Weights of a small transformer language model: width 256, LayerNorm before each block.
Each number is 500 + 50 x the weight over its row's rms, rounded and kept within 0 to 999. Layers, rows and columns count from 0. Numbers have three digits each. The size before them is the row's rms in percent of the matrix's.

# layer 6 attention query, 256x256, rms 0.0388, rows 109-217, columns 128-255
096:458556492450532530578372480478509621535452569566507519466460441442476429516483472560498622526397383526536525519482491463517534394540490517474520547525538471588560496515512578558478541519404506524419457576480552453434528418531596564472461444520419429431565438463511498423448431551583466510518493392590586511537468508512509514521467527420479509511451477494570443406514474419491515467497
115:543535466530456413501501506589577517459499487503599491463556497457491577475532466536473410510506525491523488491524434404504518588448434466471488553454513561395489456472489558476475483527452502496468450404566462408532418564461467527486462523483517597440581451449453539484485537450554580442528405616530416517499501521603461496441450490538420516432528544555403430548548572544479493519438
101:475457551442536473483567508497508501477540561516525526507479531529456557549438513469492482503459507474530516519522541534414488538428514468598517444501537520474516532494518492502564408429430479537514436472552520418533550460542521475484389594582495520529509474531556391444483487513527396467495522492589520558483460443408518543521507516546444530493505417461570415475392478505511458521396
113:521484435478532507482416561493469533577520552598504559521510498496479437462488411468420496449437440450434453563461536464549511460510437458492451468497452528498480513588518527418491462498496494578401512583511557483486446532492417475529457495474473484489587386415491475416549394527600454459528465549589519521495463569523555573480442630482571413478473468489485474557522503387456470599501
117:462496510526437538532554542484513502483522577508432461418492587444515503517410387425508623534539471437506498527561478513515555520491455599522552520473479518579492522456557523511456503504445543488496505512563457423557489586528511483504424508491505553460587500450423467573397514535532451446535593492603532457493516505546435420444451582549435462448479492574455426466585577454477451466484
099:549466531573554559471435507519601513502448474569519473598534441545410515397537502479447450437469359581418452520410491439464504520568552413465495543460474485435490644499533557468525493503481507462456511447535498462459505531489458482527539516447532413511527559487489506484563540472508395520482458559396555519456389502425520549520606426461546559510527551498546517502438583509505427485501
100:487495498524555460547477535401541480562490520470487594562423525529501391417449443475483563442507456491515486533495524532531541422536476527495519497422550521524509537569505588484509551512477453574372486557561515434542407476505489506479402496434448466466613479471469448490391512527517421440551539469475562545401469581564482456471425552530498510433450535469557452526490445426482535560446
105:544518506503549454480495532458530417448518473636554511475552540501396471439454435552521595524522390446415418452492522470517511542538514453479545502467448555470523602559540573446535508481548497517498487465610461454513482569491532516497462521400602489483516496445493590507394504456593415480511501493487570454405476544530559532473442596535491471410475502563517495461438634437455585492529
102:520449508470529467456540450447443480504478566580505528567463559537503435592377417591525506484550474564506423468558551485523480498510430533555512466518492546507584473520510482584577587538515504523549474552574500417552391509443480507426498585492504561501491507502538420460458463552533511546400471471461527486466444489542526445447473509552510528470494520505462441560528450486417504546530
112:429520523466547570406580509446507481509452434485437496472505529484511488505552538423559543550505586462505484478604453564509509412435440540499469495546543570529518483449420499507506527549519536460501474456522442474448524476534509571442576593585524516525522521499503482539556584514507624451468568447507482527491633465504438448435515499473413554437451528482561509500443475618567503458427
095:493533467511499561589518507502516468494470481514504447490480498425457514497521439474482418513545487492538491523540445503524484415584513533483482558469544494417574501483514536589460606532461566483459509454547469453521486507515503396483467516475451511479452462380386472528506561566452497388507607484603562505448536421521491405388564538470542431428493577559474507481498506495550470493555
090:472512513468489509536537557549555516395532394462586458421509512459485552485539529540487454531575555484504500522522470504488460513521548464452510484501487496433457550520330534452481565516474469530550425465479473542450505434447471578558506608470508521471424467473527578485585533484463590576499540544480425579527533365484543532485547512490617478481501509547490497513531524553468590483578
093:511448544449464431452493543464478514458508524492459515548532501482510559519496531423503562459564481475483477458465496531411399570454526540553465504499407488528523452472497412509561414475474491487593411454481558413519573581443481477471470461621578449483566518521466527487406518420552446588508420463431454515535551555469523570520451447516428553512503491499522466468479515544449531507364
104:534497545499449459595540416477471578482502483479553512472472497536504518499622538504451432468456558459496505545427451541456523537416614437523452443574474521527494461518451401494509464457575415492494429391495480579530558440536461439509500420575501547521425485613510529429573496485469492516466508465479399560518505461445464512592524420508505571521521477506553510546471437498547542499513
100:591460570485496526455497407519532471499452559517537398556481564539481502417544450440508509496561463463459510517487486448500434474535491612486456424589471427517542507533518539539547465442528494564517432436455503518520617499479436586506486559582534418554456580457480506420431567466614520539381500484552411499414443479472491462489486454448550590476498531445399501520503450511522535553535
114:544510518572469491529514564525497558504532512465484538611535432556445488468583507522470418563503523450477488476396455472502466428558481539410591555455575506495446537551428546407521518499478514505439409502471494544479535472437498548531488578540538498561551385467477465538526619498631489529528495555515485581538494479524491529451465503454476397406515524499535521529423486569520541522514
095:505532486550483563495469570514494487431475506582537482443572404542501531439500447445477542464529530537444475454437503477535519402511477516439537528509470487511453499429473510389450519514443449542568424520436564507488486506472477578468569506442537454532485518445549603537577560483554641523526457605487423498543469453511502541504490489442522467474504486539541546457483625512462496445501
101:534466524480516466509535528501515479465494459532576549520575553505457463449566467519458455487493515444437505512412373472534419537496453514405435469517469559502454495567488469483479445515558415520552538470504546575455509471504445461499570501549551451480509471478522577405636513415504619527546503525495420499567492458421467534480460463521473601556536534495466532586480616499414506532426
113:469506542458486543487534529503487449505535531501457450475468542479477474564376478469536531553553424479588440483564564476563444426573446537532432531431519450505455498466455441453547402512436498622518587546529492435502466541541504485465585530523460523471415459365478495523552476457549533468579650545507525474534515465463507585535514554486453467473499415482460535513569555421516417482450
104:399532450537412518549527520454510527468518462468483562492494511473570447489511488532437496467484559448506490460508549555482630560481492397537503520444489601600483454480548518498487530516518503492424488484495468437590358567496504516563466529541427539476496638500458498565486454503550447553486455475482475453455449474571460390493502477494580463481441483524558527543503432533647542530573
124:551524560553460377507413482535524470496555482413555531460461479486569524403610558544427511550511648537493445504508440423548509593465497536507439458490469534425506495520598536454504460464499426475536447511568460508553538536477494519503402485481522613542472465513491535539541537497455484510534427565453412571535531502534525493532496465567484501528517492504580549569472537440509547496415
092:500514459509507474480471554486493532394436528557561527491458432501583558458487461527548460602493540596500456534590645470565491578459401416506479499495508477478470480578449445542397472478413557596566484457497511417537474571564530475560407538563504555480560499443505496665459470567486480543376409518520471577594493516559467488547462433474506502486541469467458474461550576497518492441513
116:533521424494506613543551526462444574480515515480501465550536543486524467505484529568563532567417550448556501440545495540465477491487461507500589506506536518510539500405522491481515531464504534554415516516463461545506574426558615506541443525595478481459501451505455494525427527448410384550495509501536574421466541546555468503560465532494438501461485445494476487413586422491596487392518
107:446455439435572437526587468506467497564385627527474520503498503473460505525466421575542476454472517513584547483597490525497539427472457589466517448544484447502562464558412489402593582471511565614475463519489580575531465422517519501511468472510448482488577494538540416472497538531457423489493529535645502559580515487427514484558465535513491452532473494461414542535505426485510477543451
109:488538463575474485546488450501529576474562485535555564478428569456538500488578448620506459526550568532418496487527498561481476527454509380487510529430448562516465370504487527543453449525600382516467460474533513499594472470479469550544498434489458551469419474458443558471527571513512628541505465522518469542533431510547485385416421499516548444465466510508523513554551437601444544506620
101:542479438508609516442494484424520497414486477559536517492543409551448573553364497416420500433513480594425465502513539482515494447502512439442516489591497485507539609474521552467516459531515552500445493545497563619507501570496506442464467592469559597505567491523455441559519504514450454429482460529471480463462500470514348487470622579456507494457578460478510485467412569505443467516433
103:433438489500462468490490503370435591513505483563483562536445480530529532525576501527516447496456526448403399408414461420528438402540504486457561513438467579464499468535491509555509375522425482517479518496605486468533518571527549399531500456514489476460508477365536469503524554475659497535573463519513577484459364506531489517492514583448450483415508493450565530490522487417519498527560
106:412561398523536481485508514503566494476488519504441481503588472448426596465459459498596437480534447511555501452593521529578501506542485477427556563425517500475491515461538537509469575559419637454542478571469511381488511541489535540488573538489487468494511475431480475541439516478540479476499491508480608436532475451556544466413467540483531369409437524565458509405502487526541488468527
097:538537505496481515469462512512540502498528435444527515445472488448609623485496488510497498511460560484618463508537590391497549576404545560528442510555577431425392554519504458541426332526496538467495480515541500559398457458514437477530462575538431581446514480429487549566493462497503527486473443527500468513555561573537427515432462491554570519430533520509490498577457545487454549563447
103:532541365493575480501501476530528563534545567452451482570494472527501508433537476516497470484469382594453484484455524484527500535552500505437566487482444469440458538532449528413487482507514512496468480516484492562524412454488456525423443571420381456416577469413556510482476526489528480619566479530507584513436538497441514511463522564471516429493506482495490544513431516435451494591546
111:537508566483507475569509508564516500500470506501489463518510398526560510535541476488418498367518530511524523464489474512436513464547592506500416443519568488528508527500433520517470503560576439504504482516515510483500446516517504464484617518467498525522471446547551534443548385608538547505469460392514544522436403541403537532495586501496476584534438493488523576518506434521400409559471
095:447525498562436462423508551537479468458465430461598508492506557536492502532529511494487441565423559477637556504457424451473418502537405579455494492503514442438545622538555477520494502452454494451539453475498503495538564425455498481531464511554485444539505456458483513596462505485397428480564542511494504422541546572515475484454437511492484523526530512549444504571508449494462564459507
094:610513523531562540457495538496420504545524513358550491587428475532569508540491462462435548421502554483454463506386444479418487479452517517496522447518453435568494523530578486507579508498465486464431544493443561580512453460462460474565430490557531480542556449517536456418529470486475390569628507441539417523480449510478452498515567480431524565436518515511577533545517463526385548548446
101:526404552463576497494465565438593526589533461460562563514384414514572496472530551512480537433467476494532442493459531449441545386524600465538442519523477426497450506551472522477648534468462467578451582449496578555463493508530477445522498527437511524455429465558433466471542484499495442456518449566464491556464441588447451581535584482505477506568541504427520512500417531475445423528556
103:477505541515465511462508409473440441573400466471452497481477588528580500506405515356516464448534481495540439532490577474476552376489594477551571487466462513436486441510473497511545597523564516566508521540523425482500556464543487469510444431469487444585475548517550455485536494584499571443526629422558566545475453482425447464504497497526487488476478489453557444488502435484552556534560
102:508520425481567560470471482548490542473510530438523484469546408515515541582499484458501463548453492462527437495477590519527547569536501458478557516591450481533487602506474488437544512520429661495461504535444491550414516569476499477506460601524506574452513464480386457572529452468546300481514499501455541439601538520545389548539490522437565414495500492495482568495492542546542472463514
097:541502446450552507548437453595536541605479481514503472564607448475444508437438482425566472508504445583572520486576577455534559484480554565537444473411503522449542559484426457466476511525492504581568581519504468518502507596521519499482465540468595511547396574511437477543477549518371446502423525479583564552618485576517489564513493453502507490530508519502444567471478418545407400495494
116:462481503380524486486511564409528576475466454592526557442493557498481419441459455458441518553459423506407481489419547463474482526500449474538518454514416518550504550501406486481530479517533492518535489462566544613510452477493473580433438465547566542597502573500433534535468502468485536590462444559454405509483481536454453485549572421527467539494503508546405418512514604421485547521513
110:473536454556558407531473401481533600494424521473466443532467486508507521408519478471501491503618482526517504516564547447565476476530489477483504524362567566448490373460500534489458523500399449512441490489529452407586481540508543544485553573507451473500503453487560493584474599520456552538458579514551560521434530395525508493454452489495526436489469541509535447455500492575564530453455
095:507492389465459531502503515411447547441455536496459477520492487519414498488543468560439486577488453473558485583532572530563560462511434492474508486458503593529541576538459498476464534481378522509456478490468442462570442593544473526460476566470468453393576555448502442546432511478477452475477643571489535416488579486593444465457514528487523465525561499502521478547444511500603517507483
095:565523525517476540545524539521514535434516495372526536430513527496571447459437526477472483502447541511478531589509532456488510508416556412530528506522534443486384497504411446515419474494535458590447488399487530574434605495547555438628430526424458550483479419494481578510497498502513639448517475475479548484524555520465509426462493483544586456490442476492574526448443428469471474451535
099:517517593430440576394480533501593498342493436539489455441496533498448469534467498411508514522490416466486542540511586477527480496505509503478426504458613501543477538424430476614464495503439552544493498465589499472471447391549587454498452505547495370531555602480536551568456457516483531453428464527441525446439558504527497440495481464519462559491430539521449433441516555476562569458478
089:472479479452484565504467532523420557562518435530506547508478575559552462579450487432475449462475609494546489446412467452400455537447445571495491491575496492510508537557471459432560551435460442434411492457413491614485561447495458537498408491558470528618496596518441449491555581490381474450517543527470436415553554542424383458554542421453498502542514536500513522536465496590491554493555
108:535554485541476551428455463609616531403558459539444458448475486401489526521566445449612476518560449484481510523586565454527422566443480563484420535541522495517434542431510550546524499491506572419483521579569424462460460529444489529490535606489430476457510553501365484544485437462488450436412561566456476466387552484537552525477431520506508466473507562524441445507485473567525469546471
100:487492521476436532538604537489456482579459534501681454539465491497558499478562504543529455441505496541588505462496389501412404579533529537540492521589558491470517443573457430571551470499498425533508523477422403522481527559532475454557476478642509549429451384496454511457511521463475519492447474562477529524587507564528432522513469517446468681598546471429500521526553422458508456527468
111:539491499482522525520388562523454495438552548483475438540561518448451520541507541507423535535516475554375469403481478497515463535448436462492501481539368560540527516548650598512538424547505539497537518518486480487503538560492456498466450436593516465497514496480582493413399453437590405510597412495445413514476446483523492541493507540442475553484558513497577514555506670476477512515447
102:504452398534464545443520514431547384449553574510485492473481496545475454447428545405475519455415467437423486562530505552548537443533544527458565520487429461538465567454502467434478510529499509435595405516575541544513451606468475466473466482399505509531513543479504524484501500494519527556564523516459533431439458477420590437452579482591532462533495492519517533458403535494459460507552
103:605485445525560567497447476485436612548473520480401499506517552482519473509442445380590520513505447444533448481516564439569513526529419498530497556470504473477508490491519491481588466469492514551573503507520504450528523517480481558468431509518424445523491658483463441524543533476415469538525567528481516522492430499453503539532504359499504493480526550456511446490542500588477536501586
123:537508489473425473561549561554489483499611480564510520512542435483477463475611536637528491538439485457497543412475384520449438540537541525520474513564509553565551522450561538537472474552506464424572476546492518506538495523456558522499459506561548490420455537550504582508405505470539469576458409459440484478514491568547547542537525472465456604503481492561498547381568476486461486437444
102:454511490473442408528543532462581568555464404518474563508452558481582528457532348449489397395495563577558519512465463527482468512471533465493468473482602537413420396553519476502516458463520527488362541475527488547573434389532479453496569473522450549567456561503515481477573475468497576446474476550510477513542494483456539452457464489499501484492507554486522488578496305482593533580572
101:508495472522547488541564502449489461566459458437594517557385505497516464460641492506416457501507513506537540555497475550527516407570512542432477515535523523455456474548453501421477546414397462485431575603431456527507412498485442507558530516500389568418577406513539473510586515510521525484519467576542466493512570449605503520470505532517516453576529513517416579576491369462455514575504
094:552505383530520483542531446487414534499482537573504515526530481565448446504445536412442496520485452472390437518567432546517481518492452457483564492446456515552516564446391486458464518554549535491500465635578532538510531622533502417479525540393491534541524457559471449562535574513593485572506533408545545412462502385478508453505582468547504452484521463518553447427530444499513514536483
096:535540460463554468513511499544607665536566455477485486480486513484543582397423442397568456462427465572416503451507537513560529523471542510491497446522534527423411485413556555412567437485561513443479596580513476549568514526545486475517449480507515520537484489494565511546461477503474448437496509474557474474514412492434560435458577498513483480442460509530485472479504364448479439531517
104:455540604450494565509438500448496509469404450538553515472518549563545440512460487385403564490609501520532480550466487558524520387535483493529466456458507555514579475493521537573450589516534512495523493475494474470561483534512521495565525499467533445595480638593565489480512448577496570419457507422534500472476482477497465463483532515480472572576503470495547422519458491489507578493442
119:548527562514486546438525454416516487515383468489598503494527461529506476452437542419460501444468512459503414498435391464500517384562446513492561462530503545415589481501514508558470566513431524528487476558493527489428595498549536405527513537487574480573470376451577495475544535483569514419553484419489613531479424424464432545481587557470453555559500416478597507456502463437491469499462
097:511482395525607532526476408446447512537402495440429422563481488533391576417474542506537535540554476485483540473484500477498477438543454600433525541430487554463547474485523512424539587539442442499491535471414534547489480558488508512414530451451522429500498469453505513451493535488456484430588615483586560559566455499459461572446472565481473460512516519497535597484497562599468456467495
098:492453492465562479440589554478575482503406579572469553581458474475438519524456538407449535446415395469467516490512434479513574443526442601513461470585501476558479668439446547442589542536476555415447460538497578602502503510444493526473462512515503502537505530544500514475477469480531415496505416479524553391502517458445584527539539482541397550507520459506493461512484611419468512555385
097:501468482417491531541506553486408489502519431556602636495510518528438371451456472531462453541448598496488498584468437547430441531522460532528409479483499456525514538524449392531491421492575441517529487513573463536492545485580495438582514436492512526484557447557520521468539528449523542446537466531493434529479409526438521549491561463535492564613547463511464481470454493413486486506550
115:594534387507515507459454437576519559525465579553444549514525560518512481419512561404446496612526399498517471551459511512596541467534482507457564519497504508547547563425455535469529615571403468457492454500519462498579475531457567568516484598459495421527503487516448460607493552504527502479425525406479530533543487465509539543488555431454491376477533513553424436451474497545485510425554
095:440476555519528489597466442419399528465395531462512450604478491538449526529496549492434543484602487461508495560493566469472546484513546441551569560505504487500577537544487488484562495511528547585465570548456458490518457586437497541468596484533502535572515508542428436482488485596467392514517540555432524536457541425502398501546496427506525503530528503428485500520556517475565421485497
101:515511404511520493468451565445535499579526490526443495527612604438447540462500445478539500539498446539570521445466538537548545521524464541516442523504487511422518440510568436532465510511522509416580479545456500467490529476445484619569420422575463451440464634492498534503442490403480458449529462512427564451610574598550487508466434437464519531448498535532381460547552646496420531523519
100:493500508461570486464495461600511581604489444480519547545492538497506469592576419449492518476499491557571584558449475494393432496487514533526414433514546487511435434494474612440557485440549558438347528502409547540521508390423462413496509585521390538463497605504531480479574480445436509423420550471555463437521468445504564535507529558481536449526591499487477494546482401602422561541538
106:592513456518506571437497598543512508537513545524407506615563620460516492649455413464513470500492540497439496445471458487462448513509482463497514485569493583550482412453584518502432471492491567415492434495459452431468583470499510550493510509585463463525516546498522512443451502490555563434478507431494432431523505475496521439468504496483521526456450522515549502547483499612497553508466
112:494492456534560439479495441588531503516547638363463433400528416504527506518542583547562542537466532554506488464562557504512525543574455554459612512559497418455530570455559546386580594532477542457487436459503523526485502502540597568485482590505451511414540470543525531544460515529489470517557472419495601516541541535460536581495571541450525434496493469503519537448435520571505496450472
114:449494458556497454478515512493534488450558467424464558521539526463467536599532520482525543477500494547461484490491511563443530531493520522420540516462464418485468536462573572445546577515522595447460534514495465454485544416469465503495436444403509503479516479430473445474537480496556438476554542575472475461396484466558497508463595527492506420468478478530468480495501413542496504550606
105:553518537503477526524500478481523588466502519619376489539507549487542537527532455465483503542527533500441507469429499538470528476463571493536539524523532584603469420436539474597466377562509481435494452466489515486531438509516538479440491485577458510514516606522517503561491482486547615570363471453434460546527443488576494438493612401517494546501483509480521443501540545534487506497490
100:410508564438492523518542496522518494461548534497495414531463332518464538648509525473507445454551520565475539551530541557400457497463546473557496491454533447535548471454511513504475528502531537573499602568464456475573481566536528411499634564497538530517439549535573422475532462574468426589455530488475509497439564459503466494502633457476539447580528447487528506463494442564494423494512
102:615456466509567488457409436605527401497426578574519500550513450494484488549495494402524513474528412496402502529517516403527500508568490540500433538498464450477569563559445502490555547551496547527560513517565511445496544578452403583413534526407560498510502514483510459476544452536546450439528545518443503530530417523459458551474492467473525484533522500452472543515470584548395451571466
116:555468450592507547455420506482497422510494426456561534468562493508490443491470535438383525377449617483501426494499441452487566474466477544509507501420521559511573507482583526459547494492451445446522491490528476471519585552484500566599437508475535506511487585537504438488550525508504464469570524498426508446488485590493423529531635451583512548489526502481518538507405450549496545490484
096:521474563487421465481505475486512484512425541518535517542482482575464493520546545389387551439482455432468469521428459527422535434571486556509526494560488538596609604464523523452586542492463526448453478507496472521486464556502498603446551577481523539506527489560542502470487494453503477556482600415470495448445512466449449519549616481471447503570541499518588512492421544445512468505491
093:444530572502451457499404509463484419481472566485515521473552412500556512484608504504484477572593571416571485531554520514542508534548461500464444515463516482411443466598555527639486421515469441499477432432589418464513536531456506435494580504586497491514482453517531523566508456493552486506496386564483509442471504558583468500480433509478465529559530540486454523557506635530492519458464
101:568479475558515434521367384536539449521524537465509439461519400396478497473486553489552532528508552516413413450516530407539560527470472495526529544490461431535587493510625519480571493513491581465507546520521562515490535628464479578430444554480482528430496491523452519506470547413470523474622477501441557587555553495492507554493561528444545570532550546478534525498488634564350506534424
099:534527398464533575460504495521480599505576516513563633468540523525432452419503507462516455501396506500497470539491514582529503578418543453422469484490554495502491634521444441418542600493491569480379569481473391563531534472525498433560417500432597491470527505581471525531527549482474450539477479544524530475515486512565466475529557554494472432467517483521492489484459425486497483450556
104:503512516497606548500467528451537524520512503439537518528427438467496482456406457376479564492456426494574514520436526515516484513523400513553452501520484513533490552569533495566517469488399586504431593561462520455486444520483485513594473493592432465516524601490545485552439451458469374519527478518513512426486568570481467546538477465387553525531549451464473439544450538412557468538443
111:456484515482506567459410535448434506597381434447538449499536568543547523520402504388506542436427531457487436499528552458496487549400508506528569524467485392444497475493495527471502475489511568469450576501442537618472649499525504445565434545480551470492516590550499488546451481467364427476533507464560537515604524515483364501521509435518468522518496526487470563489497532529415491468508
117:488538435488437551446452560508478510507556437538486528466555561497440487465521477502538470529500388471497497520508542549526503522516555461494419520384482521478572541463485495552385558533559479530603544504544449439632551500448450493569451421424545381455496555474460564532474446532520507469417501527515485445486441554586511520457524454532472515464447515550397477497529435500468546450594
099:518447465506512545480515454461568526468445452585517531602468513498457505434512452514468417504477434422402489538411498427507517560455525511471500483591417428482433655516432450464496422482402477447426543506451585585493462540488474466435461500407473503489544476457501497486567542468556472540459452589554501524502443449518497495453478501499495450483543549525399511493523492443468458549497
115:505465466471478474558530505450381551504510535423448498454530429489442483541457483485471426387441498454486515573540498589486538474436475425516490509448448501547553522544502525473588477455585497608438522559509487513518548494558423434576461458552463520545564557506524399422514431479481393520588579509566455500443455498473501435526530545586572466525499485450459498557577337516481428567607
094:497522538545600434522488450460532470477517516448526495436450453490564472420373476509525499497498482588508579506440576452484497518539538434495526492522507441552454469539508505523396440537479480539407408382423597523442477432505538606502473601521372575472529464460550583527464500467557544509449467436476566537497603516481531514471497511434561526481429506482526520486432577576461487512429
094:505482460480488477459539606337527529516382409451463469425432552536502486389557514565431540507490545389495443469448464495487604488504518508434534493559500501450448397519534529415492529442514408391452471447433542576484528480537527510504498462502582438498514478565460591543499522473513485490588475529504524509549561442475376466508548521484463540448470541528594467526515588478517576446551
106:488593529564521573482503464484579463402530414528597510521525533493525579477507433511541497452523511486559508425470468493520463387495554452472543506479457501469572461429642461572406543568488544427456445574472467533490500460463485601572491485565511589532436496468461522479447534517450484496485489505409459424512504491579431463446390479512552516441397526546546534524478518468516575506516
112:482521458502416527414496558460488500476459514587473464515509545500419552494522493511582485592466459424485445526518507464558555456506385530433478503468485475496480561528477474518440511521413586432546456489496477418433554478521521469510498512543521416424600435394493516611438522470523507494475512522574547485507509484548507507456458571497438528413509539521441438475538550517511597485438
107:541469473456624452479477480527530538520555552531402470543545538458475509519493442411500539513530347512460430435539579447571524414573401471515525504516463496389441509558480556476581464502485560455529487507569505458569485534516499552468447478488438500449560568420530413519487437478510392469536531525540566478488469447413589510521487540503481416473550484478491446501495555462535409523468
080:499502466520520561407532477572439483440574502558420531601588480554447577582582538550485417599572500494545503520464485558397493454485425494389522499550508513531442584452508540481491410576471511434464453476477510422503455443446561443435503500547469463492431455478525495513586534483525513494419508515461478490569484404511502584432413514456501404510556504530580455542494532576526555474457
089:563502431539449516441464549572520515567566472518519599470538529547564356494433546476432570515456466519416536472396489544493554537443478594524492531553428434493483567517593534437434519429516512472545659517513504485413470571466456493526435448477553585464495532517576539490495508502488460557618410441461456454465525489466466564609602507500483480494572480523439501488444528450448450532511
101:449491546451511466446534534489482596418478475484447526404469535503452479527471510527548534515538452498574507547586536532430538533523538439500480499422559479491435448526425442472535474492385513592507553401522432463454407433577506476416507416475475506422594546432475385516481462609547502432517525552548489590395488486483481428507409513596491436472509476493576474471502436475573404537504
107:445474410590539506516523445491427514512466466540463425541492561557474526534520588447461497591539559499516536521481546513454532444552427497461566562464504545529536516522439506396564559456382483545475441467527524378506426535492517584326497504507488447507498577492553390512509553563520554521544589518558520455530487493525505498484460519543452398611507449529541483517459447568549568527483
098:530580477563467468500539521476490437494447498506524532483508499584567419478494481442452456475410502522394553563477529504466512507511457443484551460624476491449471495552587560487489574502502463500498541461464437516454549491487527489544579568429530544538540470536569562469531626463386452533455366427560530443503581486496456398476573537527536491498474505546518511508397501402412491468521
096:564454478516436508479489564522522550547440460431479508530518512528538470573466537468462496505441437491460488563468624521519484479474559589496553538499474401458429616518464511430494471507491562589468608440475576556374539496491511454523452470394521495535535499433531546539512534469500454506606531387607552519483549456415479507494566508486468424484496513471463517434379561487491434551503
105:492523543490521479508563515523410506478412455475501583550448510527587456525508481518491472456556541598551498505457449449495512450563487519551468537424596505412589421529509458539495497467469360561528495549472545483535496481502458483495486438531426414570536501522499416446552461557480501539547457546439457544471473517522541517535423514505627488555544508436456587615501345481457512510485
082:556484527504472475474514525515502519385539530577500506517483449491492535535548518539452639504579551554525580400482400513463523509507536508485524473513521558561492383553522483500414445540496527435519465508570546539452455485514452530427556504598447540465449475467411528465499360523520597493461442528418431462538512511539493558581480505442513591477495533543618495540585601576527460511420
079:463458567399503513533540527414460505457547534520444439523518491493525406552440462537435549440438444480456565555467452557490579527452537503576499431490522576567512397476625508525453509527492479474523537467505518519502482510498514399479475436529523549507565472547536514467393468501525575457466525465486393576483418617458483470547547544551473601512502463485528435512576523469489443526465
086:454519414581500510528484509506572482532529437481594480400500545444440590404533481434535462567466481416474558527574460551622515476464522455423524491512438457567448563488465571474536552540476542462504430490596443515449496562514492509499459510427520512535495500522522538578461503539450515450537594551577517435475488530567507416489509504548484495524480503573433498403461472448529513544529
082:392481447395600460451537445563496570451485536545476524548464516569573458571540461534464529539512482581547484466531447446481552487570427543500513444452522527548536381540385433521464559535494483453560485566469534475527471460472497507420482490504448503533487375418463502465513462501509580503529375518499457486529428562503496562552419535367484512530538514497449501554573560531440463516487
097:472491493651436509507521518464557504433541480468503453487554508510463566547504560440522556546547528489524626469470517579465537495531507475471550551511481483469442583459544487475567574527452572425466450437581492475421434559492472622475497505547455474509438612494457503560494432530509525398564635541389587415536538486592474516457445447555546467488481495526563457527428508497565516547493
095:480481420563559518496496489454512514552560474519496529416532601487464532424477480430504471550485508366449524522509452495566456492403473518480513509560388494596496548508471534468480536491568542464559403531537496532455569603517462483482427456547500582453509532598509561617463556423456444445519602510585536504567542517555450476527483488478495527522494503557496470480518572504534579538463
086:457538493545524510555481466582504417529483539343522444414432471444560458436428492476573406363459541544537445533548495470553442512551552460449530561543512470505498493490481486490444581482496506539493477553437492498561568502492473492604505551356507500492515444529587500480508556460530548488544480526543545523521493446516519503453475500520518468504431502522532528485534446519523568513584
107:485490545535543562508501469469523521450395549504452538523480551501542445550385491414470563482551492562454526556464563491553490384639484565501471541480567514485473507530432493496528519478510489564501467467540424468444487487540446523465545502483461389500638539494543439532463581622563518455517483433496578470464516454493464483499500488558541499501488525486478504481415461500513434496490
080:552433507494520524562540466426372520540539467539512518619391510492587458496475475467545536449453526456490515520420452435513424493482533525552436448500524571546522366503571504541429484460504410459485604471478616528510627432491513491463471473583536473514492550545535493426460471552536495506526604422460513490466417480512462445544474558497526550564529474436531531578516470462450486519576
085:503457476419523409531502525568534480462510578501473491434440478507442507488496419546465520509424437555459521502468580593479556505555520489497571482536492464496471488514505476457546536537442606440434547424497521560468435511482574561578561508475531607506492417485450537478474481504465572495487372465458455551513568593508467425471495518523502510420547488520596451460407573463485387537465
105:483432436505505541491467573530502494524567357482582611389488554483533518443536521506528451562483518457557476495572437516530511588351487456523457464419459502570497446504400508543417450480614430541586526536563517461545527603526471411495415463429542580443457500498530515533451460485440551460521492557555415498515468499539552445500406472548444500599469489558467460476604471579454515482494
084:436555532583419430555581598413505401465422479419442407456600429477520579561486534484507483456450493439573552530552550519520518474489508460504522527506537468409416513485660539556534516496508496575521523468453466466463526531491512457557484474428535515519502449479561545428466458446480505503548501488593500539442522428411538512395515529524500487566468451502466503498463525464509473477504
086:490551443504457469521550535528498533508503483593545570417465499569463489521499531536520471533503505556536569398506444472464482464439484412446522486452559508489469503540452547455469574498399417554440523462530527498366419486515500523473445517396419542473411372440519473453573424550405550463493485565586508476501519581488603565504378545510559479580461498556524486526489414435536500515487
097:496543544494408376507630472504472426499502486530497412517516493501512454509472491480449505444478415490508536424467489483454465544469465451504501472548476515491498525483634560504504503507502493458586507526472543485524519483449458450578502501563548438547461565523542526390515438356465511587477454467494524433449451453430569480497470520510581532488481478513498554574536532405502583503586
090:472520442453516457478515529540442530573476558483411458518472462494428574587559508559601410486520488484582427506581560533494469430528430389443519537453513495472517565447444459446629469478331553564358509542457482492536468449474546549536465516445451501520522430456518366500554487470486431478506505491556523529494480487432538525447442513536581405511498413422520469504510422465616555521531
098:538510492557464560530507538562546529404553513500522566396480461465499540439552555592481515643572531549518525475569532532521506583478514504430558482431531531493422516494456530602472433562513470529516436354515543462527403517463510443454484542395507550431452442422406492552541500580585618471466512567466433541481493547504531488430462535555479425455489530526542486493481407543534455483461
099:520462523591557540503506534562602493467587438500465555401481513494506590561507546429467537524483481499546547542474515533562543497555539509481480491450503428509392607410518484558582543503491502433494474390598423418481450450524513503489426512501486522432572577476427468569468458565587532414548573559426516504427508587572437455437544462540475500489490481506479459471498540511450421531567
085:561449458495397432483511538511564572467481444505517505496574435410360536466620573631514483589541474452472493539517588525469536599436437446438527513483391470454499510468460447519498416499430516529462556434519528512441448468503524450496454538488523624496456399407418525438595510411450453477498476579510470561464520540534519486459508500522494440470513498463512407463502571444546500568470
095:403478516467466473513572527450465501503494430525522501462521526497452603548543485454551509520516497481647489498561517538461519470410474432525390459401547498612513442489414461613551487460530540511546535552579427427584524452568520421501556526562572436487464572484519439423504421479408558544432612487533526542486483486485536531457473499562429506570450518478485408531503537568503581449537